Weights of a small transformer language model: RMSNorm before each block.
Each number is 500 + 50 x the weight over its row's rms, rounded and kept within 0 to 999. Layers, rows and columns count from 0. Numbers have three digits each. The size before them is the row's rms in percent of the matrix's.

# layer 5 attention value, 384x384, rms 0.114, rows 157-190, columns 288-383
099:515500484464458475434494486464486542505451461500511527466499490511411374508553428409488428465483415413405515562588524437476527448545457463510488511451512622419560476511504575497459562438605585461477401553628627465561504555465556448457412493482580461482609515451411544531458507439623436496
104:494391578593484462464502553431467537585447591552558519462415551505556490488487505544528468475532524540541457422531503540576514485586417542452437475563528376548477544558501477567527423480538545531472596439506502480491499452456399418479479583507509451482574566520460570525508570518436513546
101:455579548455575509423534500538487520477434469561510522478483407500365496482460618465476498456516412483574405438385528494465526453474560380555465474473541474528564512506400517533550533498492487518479520539518522553490622488473485517448498523529456446587511537510443532517510512442467516485
096:537435466474552451465447508455437518531554505447549426610559484487445499427448508438495527534483543448525478504423511411491469517517441493563427522501455559459476436541519444568596484472561462388572516498541485470501484508474468514538534507442539452493463532505398519522508521475568502487
098:524495494486498444530486417425424468517449520469503516457531425485567506473464503516504506450419381457547399502402473454557462467439530621502576529533564473572485536479533523551483504532528498599525536513524468554583516352528519593467546493426491533569497539452547519493509487494509534571
096:579494508549505520557527546498575481491426421419459518408548482504505514549490487466464518462610468541549462575411518421491474536484498609420568551542561522492470501519424489571486613432499517591477506463437411464487618456607478491552419544566450562475513524490483530573431486487517548491
103:469558497570459495593506500516466481576506465513482480547502512467410479482516538532547484566573440475445492427504533572526537496538474546492453504458515483536540575511554404454486572492526470544632617503554496545555417486545470459548632504556433533472512434511536386488500483461507529598
109:475527519489567521526474497538491507498473535486526530401488485588485577531575482600504540443482599477514502546578535505388500605422410552382582446534491500450387567527563551517488497530418452585480515417493626550448502427504550559528550551481603469522495463438457510539579520491455464544
095:407554463495395550526586547413457564450446462525499620477486524476482487440450471431504438466518478522509451486487535521525513459503552407467460614439493469482577450500449509492514541549412531551500469504569491547475544479410524467571503525506475591550488558552477466582489537629484540524
100:594481531504384471516474431468405479502551465429502552478544491445422526490586550436513427431499574492527540604443476499490558489517520362553532492531498528460451566460527529549497509457443486576510459502482494584418488482471616580487478376472521553482544464480467543545466532516500543572
098:445457496439535485487541523432506567464502532499516549497616533527528547428501458425482488479454544624519431464318473411473482465536439451536489437537435445603515441479455537497417431488478501606442512503371525510463547608465458457423538535435435498538560504547502430498538550535590493415
092:463620507512461526463526489489559544441448466557432631409491583523477532467481545489497529543564584573564518519538586446523560476451480444443479433477439569585410536533498474527468478574433465570515600449488408451410593425580497463473488588571431520450427382470460381534605556521458448537
103:449524460493503436443461513459586564540503487495442507499441517415505530542469498533465514509503452419488514514478521534467469474463528449515460468566466558496500486511542470523446546555498477533456488536440498470503433495473512467469578582486452484412415533501491484488451529467577558604
097:426528447520471419440502504409515457548418491404515436442491505508405533536427432459496433474395509512493452387515514577566453532511523560501511443362379511418515420489523528499612423440481395490569423470517510529558536463506525501576485526489500548544529486520460493578485475585552494433
106:445537463462473596400460493434505582516481480558541407470463421487429465500557543417444484459494530473475473479529436546501484474505490587418434554486517456560536505491613492538541542474512512493443515588487594564483518529511526458436506484490431499494585581499497308489539510486606477482
091:553471497473465538487426507549539386583508478535496521494481506510503536498459467405534463434512538512445543442456538423478540453473453463464464504574453471426499550446478501468499571506455518509578554395495564416532541518536581534512462485533494443521588507524482491476520464394488472490
104:549507534490518462408493486467513533530597466484463535442477506514455528443505586536513526507541524521564452467579546570504477550481437431535548368436476530451514456562437506479486390431418412421437496493498520501498390410510485537548464424502471487377492469587488553499535496509506443532
095:444493441527532519497451521521473478523438519495430482497408545376513499531535433556495508505516435579538478498519432566592469509507563515522544543461459500526545490500451429539520501507516484513536613545548527589491410458550423476518509444516495556447498474495478479521490514545504481482
098:488588516534546444538420523461495477522512549486373451453577540529525566513550495519428520435402539487503486477512530499501569494463532575469488557558465553529585509541495458460539503541528568465455544445450512481556521544496535579490556547565477563536491488486547453471454506429453549589
101:496487583522483538505578494540414520523554520499604452473542545550378491481587517397560471540476481455454550517447401502491525433445622508475477474469546540528395487511468489545445512517552393610435483548466538485442608534505486517484526534449544452503550588537510505563507546368572534508
101:503493483515562482612422449486459500488500529408491488550542432468478464558467439515472544483481449534512487516493489533442512479550599501403450456562492511360464553467404549541555539540547574521568405479522472473583398550539531473536416491541602489465556484542443516569470578482524537476
102:408618541579561472519523579486498595554464538566511445512444518498478493487424490553478476489530600494631443469559493621479480493480481496515502650565492567535490493569577535443531485510450416518538565490512397533517532492547536596491451473541605452491532527502483429538536536525483484498
100:445484399487497441500512495548517594520524536493488440461614522536474493486457546440557527486482602457442464515466463450427478606527518405482513459472531418566473497491523475572526439531489461569505503576611423505512480503479428461471494451543599426439508483412476521512521496498524494422
102:519511480499578526536492540479522558546467597547505461495552539449592507478463538547560484466581469499478545545545486482524515494538468551576434506495470517547462545473558533415576495443506495428427491418566510473442452463448534488635550436463497551486551457461495488504487615545516544507
108:453510402524570573484487510511591456536557448458528418480434599457538478507411541430543472540505456425487412580459575478498513418502493533498463471447469476561527511508484375493494526483512502575475450552469574528542498511387487528524551465521454503485412552529489536434518480429479474468
104:476395547367597597487509532458449594476542540458457583469408470525598484496380413549478556482546471463588573508533433482448516479480482475488528482496551526450499430520491512469415496588504550564465575478530505487432443503489541534555421434396369507396512506479479513583607562480504472526
100:500559510649547553541495493535582472391522516392474487496534562525509485521524412510529537463403541515496508509496472464524502527518509505471503453496468496528504481540447589447453571547532444542414570542445562504474447328501441458613512568488419435479546438479551459472587453530532464460
103:499425472470453471474577460517443495563510456564555434528442557514410530473489497500476402534506522444475440495388495549374438512510556387513369533512543421496395532458398490603536470519510427521571567468390543526478464500569510452528541478375450443493593414560558430441493522520515495567
105:436517406537449484595505494550589483496522547458464479460462436469447470504469516473583596635510480548547542528572469587577431474475534432522613493493411440518555475540505569492529441506459512526492476497476459444583432468583545465471421480457525589572587458465502581542462453394539498460
096:503498480532531555514490509508471466546504617511506476582566538574541460571530493566518516454550471477588464540457619525426488427518462567490430455522429506531486437488408451451477537469451468503482472570490435526471501498504519466513491491448456465443455490566558453523528556462526511535
099:606513446550481472435447464442570412546701585619602403515454491509509474475498516557675469531399555503480464467488494461443603464560459607467490529452426520502496436482428536352447503509495466502452441601509499497463563491486560440545518521568415494503510483422606535474493459484590524512
099:499434528548414446485516450482465545571481401569420509513499508549493519515444520627484547430596463467594435478487518467489561451513452580539525490562485483494481618567525414469569487527556514481564503584511513541465498495482518561497521476561509504463454587524461557444515617497402517466
091:437477490437521428465434415505483517498501545408448460507429516507524536536474496510473484547475517561420596381539544512540465436558497464534567422482474413496563553436418604563497460515568534509569453534520610493507644439405547468481514455485544520487532523543513439468457533439479487510
102:488574538567498538483501476537512428567539458461459479489449497566441626544537586532426449464635489407467542480522451474472490540480417456520519506604527556459559524594532525473524549512495482473550511521455503508513501443574435516536479536470570429494559578540636501482463537577534513491
# layer 5 attention output (transposed), 384x384, rms 0.108, rows 157-190, columns 288-383
096:453454477593394566514439479523391544504471449560448514515495592397480420537486445376472651506531457434470499470491491413444494462472447428543496429565499506495526464380441629627515434513553530587414473602521470447518477511490500432516494522471566454416397469479484544462429503595597468493
105:520483586530583518613477447492490534458478528596472511534468468524525558485511450477517579475474500494459450359588398539614499543480479408476426539472511476451412495515488486450491489498537492454515582527471457494504454430496442497504535446524476443481476552441397577470493436448446541520
106:478573478567527449323439558573497535545475539504604472451497308464486555572387546408459537416485477508539523512537513422477521475475435418367519515505535455498476548477517539528592487494505511551518523504535397450495477533509464455497471543549560497534453580446498527516550511545457540555
099:474457486492436421508457425468496556524478492485510417519511586439499427524454452517532564653520461470510567628470529497483539448489416419506496504512492601455511506388491547481582527526502503586469498539510544515507525441475525473564523473381430480582412482560501446408520497452541559418
096:527429538454481477481455449538468603570505493534509435469505583492485499505537561583424552476482463553522525501520448510458518535527566498516479570441467488504477445434476591501456518516502524493592512556452580528513530450490433543494534498353488574552483510520515475456425499456525468484
100:481454508491532488482513514438442511567508471535505547416513574494606531446514551461446485474476622479492496489459476516439555461523536643483495466507440495553540463550533469467488538448579481498487561514482472475441494483451434479503595560482409485579549497498541498465438473502402473586
104:401463536396570408483543446572435560542552465531482469588514459598467509448455482503447577495517582462530464470480462480484452606512472510423403467421547556469467519482549419557434484459497481468540528527474478508569472428610519493486596496464384543458531486444477421575489416461468530536
114:580480537479477492466489510468558469523493521550519515428512479481456580471552565549503470491409459547540535543479550525467596517404461493527597464432458459556363484523477470532471414416511483544466504464438426462454590496495480460541528513434460447485478447493595542574587543536534488509
095:507537543527447390439531440491515465612447442525436504504490503358540534552496534541542492548509469543599526526455437410518527481582541448507455542424472438527528506545510523524405503513541553442497579535507528547476510515533498373520554458511449533477566587496461583492561489529506464503
101:503488433427485444479514515481460572458492434463497480493479507459491462421521468480526439457563546471502563487473433356554489493483495427471578469569458460443434486390486568476498459451561559597492503571551624431413551504506510515507488475432488518445563531432531579479491529518510538546
103:480485510528451412429435515526510475547476517374555541443520466486488523488533478443568377505475449578504517522448518527543545493525478528413543404463390564513552535475534421522495530444439560557433596510449535542561468441459609453530515510435459441520542470497454521535492519553410461550
093:558595466517463472413517520507427556471571419507524661395468488444569510487501512482495433496419442503543469467550469525482667582592482545485539441481582493527541449409511514478497532594546517550488578576546512437481502483604502604462534615616501560488573488546467441587571504549453489518
103:427492417492581478476515556507447436477398447331467488526561508542544546509455441489530518591501419437508527555488462494564506449515521503479498449629498520496469384493478580522470461555524428612502526510559465438528544467510481499503517508593475521453544551486480571531463584461453507510
100:530457487513463473512465474494517499536420550465511473486455523508573476539377476476527387440381421545540512437509437505529542449474446475541467424410436489461521506571475591447543394452494488464530375502555453461436467462475612457455493487504508431525426487495449553513515493564517534496
104:491461447555361459456406456551549458450451483557543461425463464577492386542512552478470620555502548493599526556466415449486432479543572477583564576503521471565585500506528479509476528482543500434449507515479501546603524470577514421512523534513495571597489505417460463467507440489688457514
096:447498470472516584577432528446531493414460511540510428513531471424596486415550506492548528481471583523442545487473413447491422438418464433479507562534448486558555508521454472448557463486437378539373509528492521552447508500523507423419537467498368501487524524360454431475509475458518412554
100:564531500390502384401470487504504492583576501583438581464470597483517455488577495600434506612391510548486561452539509546493559503485534460506493470438517542464397607553467615421448512551508493535469487540536455584466536543641457518493509427479430423500440490511532590494592508378453501526
097:540385473517535519467521499317472501457431594531515493541460479486487576469383509599452460483537452480561529471506452497541493537471509558553470464489448471476595411502561517552568548500536572445502507547481491448492477453622474458497504525552526610465531487524529469570509461629542525521
099:470444490508521544504450513570505436483470455497430478500523441382631488518533410461519404556557491534509442425449539419459553556526431524489412497537537507462580565437564419649562522429527467466512519552467525443470528501546534524401536463542492615602514480436432505462497469438465468507
102:505482483518491478475508497483510473506529446464611434469394485554449485462555469449524520417508431499513516564459530533521521511445515527481478483547559468569474555447541389519470554448507422543504472416528532469523502400532539468474539555468438528512556464497415517530524564487577483496
100:390526429476559582510476444519473511496520547507480465494583570504536503441428481500557568498488539487472454501461470445437509505513544417388431361571446591465502596384487535471497564506597516541574447444522468488393474447512406414493521520467509474487534461520445483479437524586476452495
100:555564428563473524490585476487538601541507528487496459421439522525547492535511508547476493532590573548617427518476507487558539495549523571469454509462589512463523464544507442492545429404498543572534560490510447437565511516610521581493414421631586516586462538561524589517496449590416486487
104:537520588480392440568467486488521505514561548451469436495449415546469509531530498520522457451455559411469395523498475577455554509435483517399508494532499416426504426472519558532437497418554486581517565497498569397445530477492534526525508539403475486573503469508429407477459511525527506527
103:544433462471510491481345518472518453404629529556497475467492481549512469444422456496495473559525511457509433564497467446449461485512548460464483438486495488510525485472469428430536495485499540444459564529573475499485483447491603441554616442465525553575452508594544639517459464525512475469
111:508575545586587488356437512520585384488512453494475489586530575507473463533437563462575525519534522458519465552476519492437497498508496544480571563525540484441504498500476566545488558555456519463450480572472453577541483493548511532469583588627451595532497495532487484474475487513388379462
103:563556507519572476391587540476507591459525587599459575476472508496509509508422360450541594585532444480518477563589502510557492405598569533478431497456435434530462470506483461471492433574542483404473576518465503463456401479529492417581462420444458453498550501478569555536489544527562548510
102:582446462550469493599533531483435446528543462503534595519620452531543613506591477488498492511432493473533521575557525533557517441487455542462476488522473428448568543517509460517538502451537511440402468396547483453597501545563488535530507497523526444535565513545510452511482545553493496433
106:440488527499526545490430457464408449510539451532502484539491526548539509390477476468558481523445493462529425505455449599433496420472452484443481476501526552477380468513470514499391562482434427552555624478681543547496400453534534470539448517423484498547555439487528484445427503529521524499
104:482478531470449485491534511453407486484529532435505527496588508501447437484442564482558521500511574549517470470531474607466516451476489506508452471640413457517540537539523615450549556421485536513577498519482501507539505519501467474496494478560464555542508505566524557498380404389385506461
098:462477444490528462483452529542522580528531466514518467558515483527557535521557488459537553432516529500541502496540389463388440506478507511493537462463443506456441528460415493420390601529525462499546475534517468471458491480525419499533533546488491413473577501517500494528540573472536463476
100:494441470472478587457554481560575520503568519557495346552555542543439518561548554518520450493480525520577544492487388466441452402436515547567513428552543525523493550455456563548481580516373473541584428570486511460558535454449546486560507439529583508496449523584555507530386493445605499527
102:486510483452533524520515502490566554507449412469505566516523582545541545470635431512517550588517493514436427531404410440524570562458570510514517480449457602504530428479477495449397455443448529579473573502481489570482515365547522470528570480554469537527512502522538517437461497502475624548
093:464500545464580471449495519542517524428431552541521471485553577529440456551423443481605530424382492472501506481462535410556451492511489545499522504476406499595477472563562519443457366571549445450539476524517541446585548498383415452437500562543508511365539555528548458414481480459542504482
103:439527604526383514527467507482472366547463521517534521475512514501576524494622505380446420544476590507481528443529426486517510539506524409490498513454529469484527443583526518571485347372528551493527435459479430413560467551538426582477517511534483468515468477568495438494484490416505481515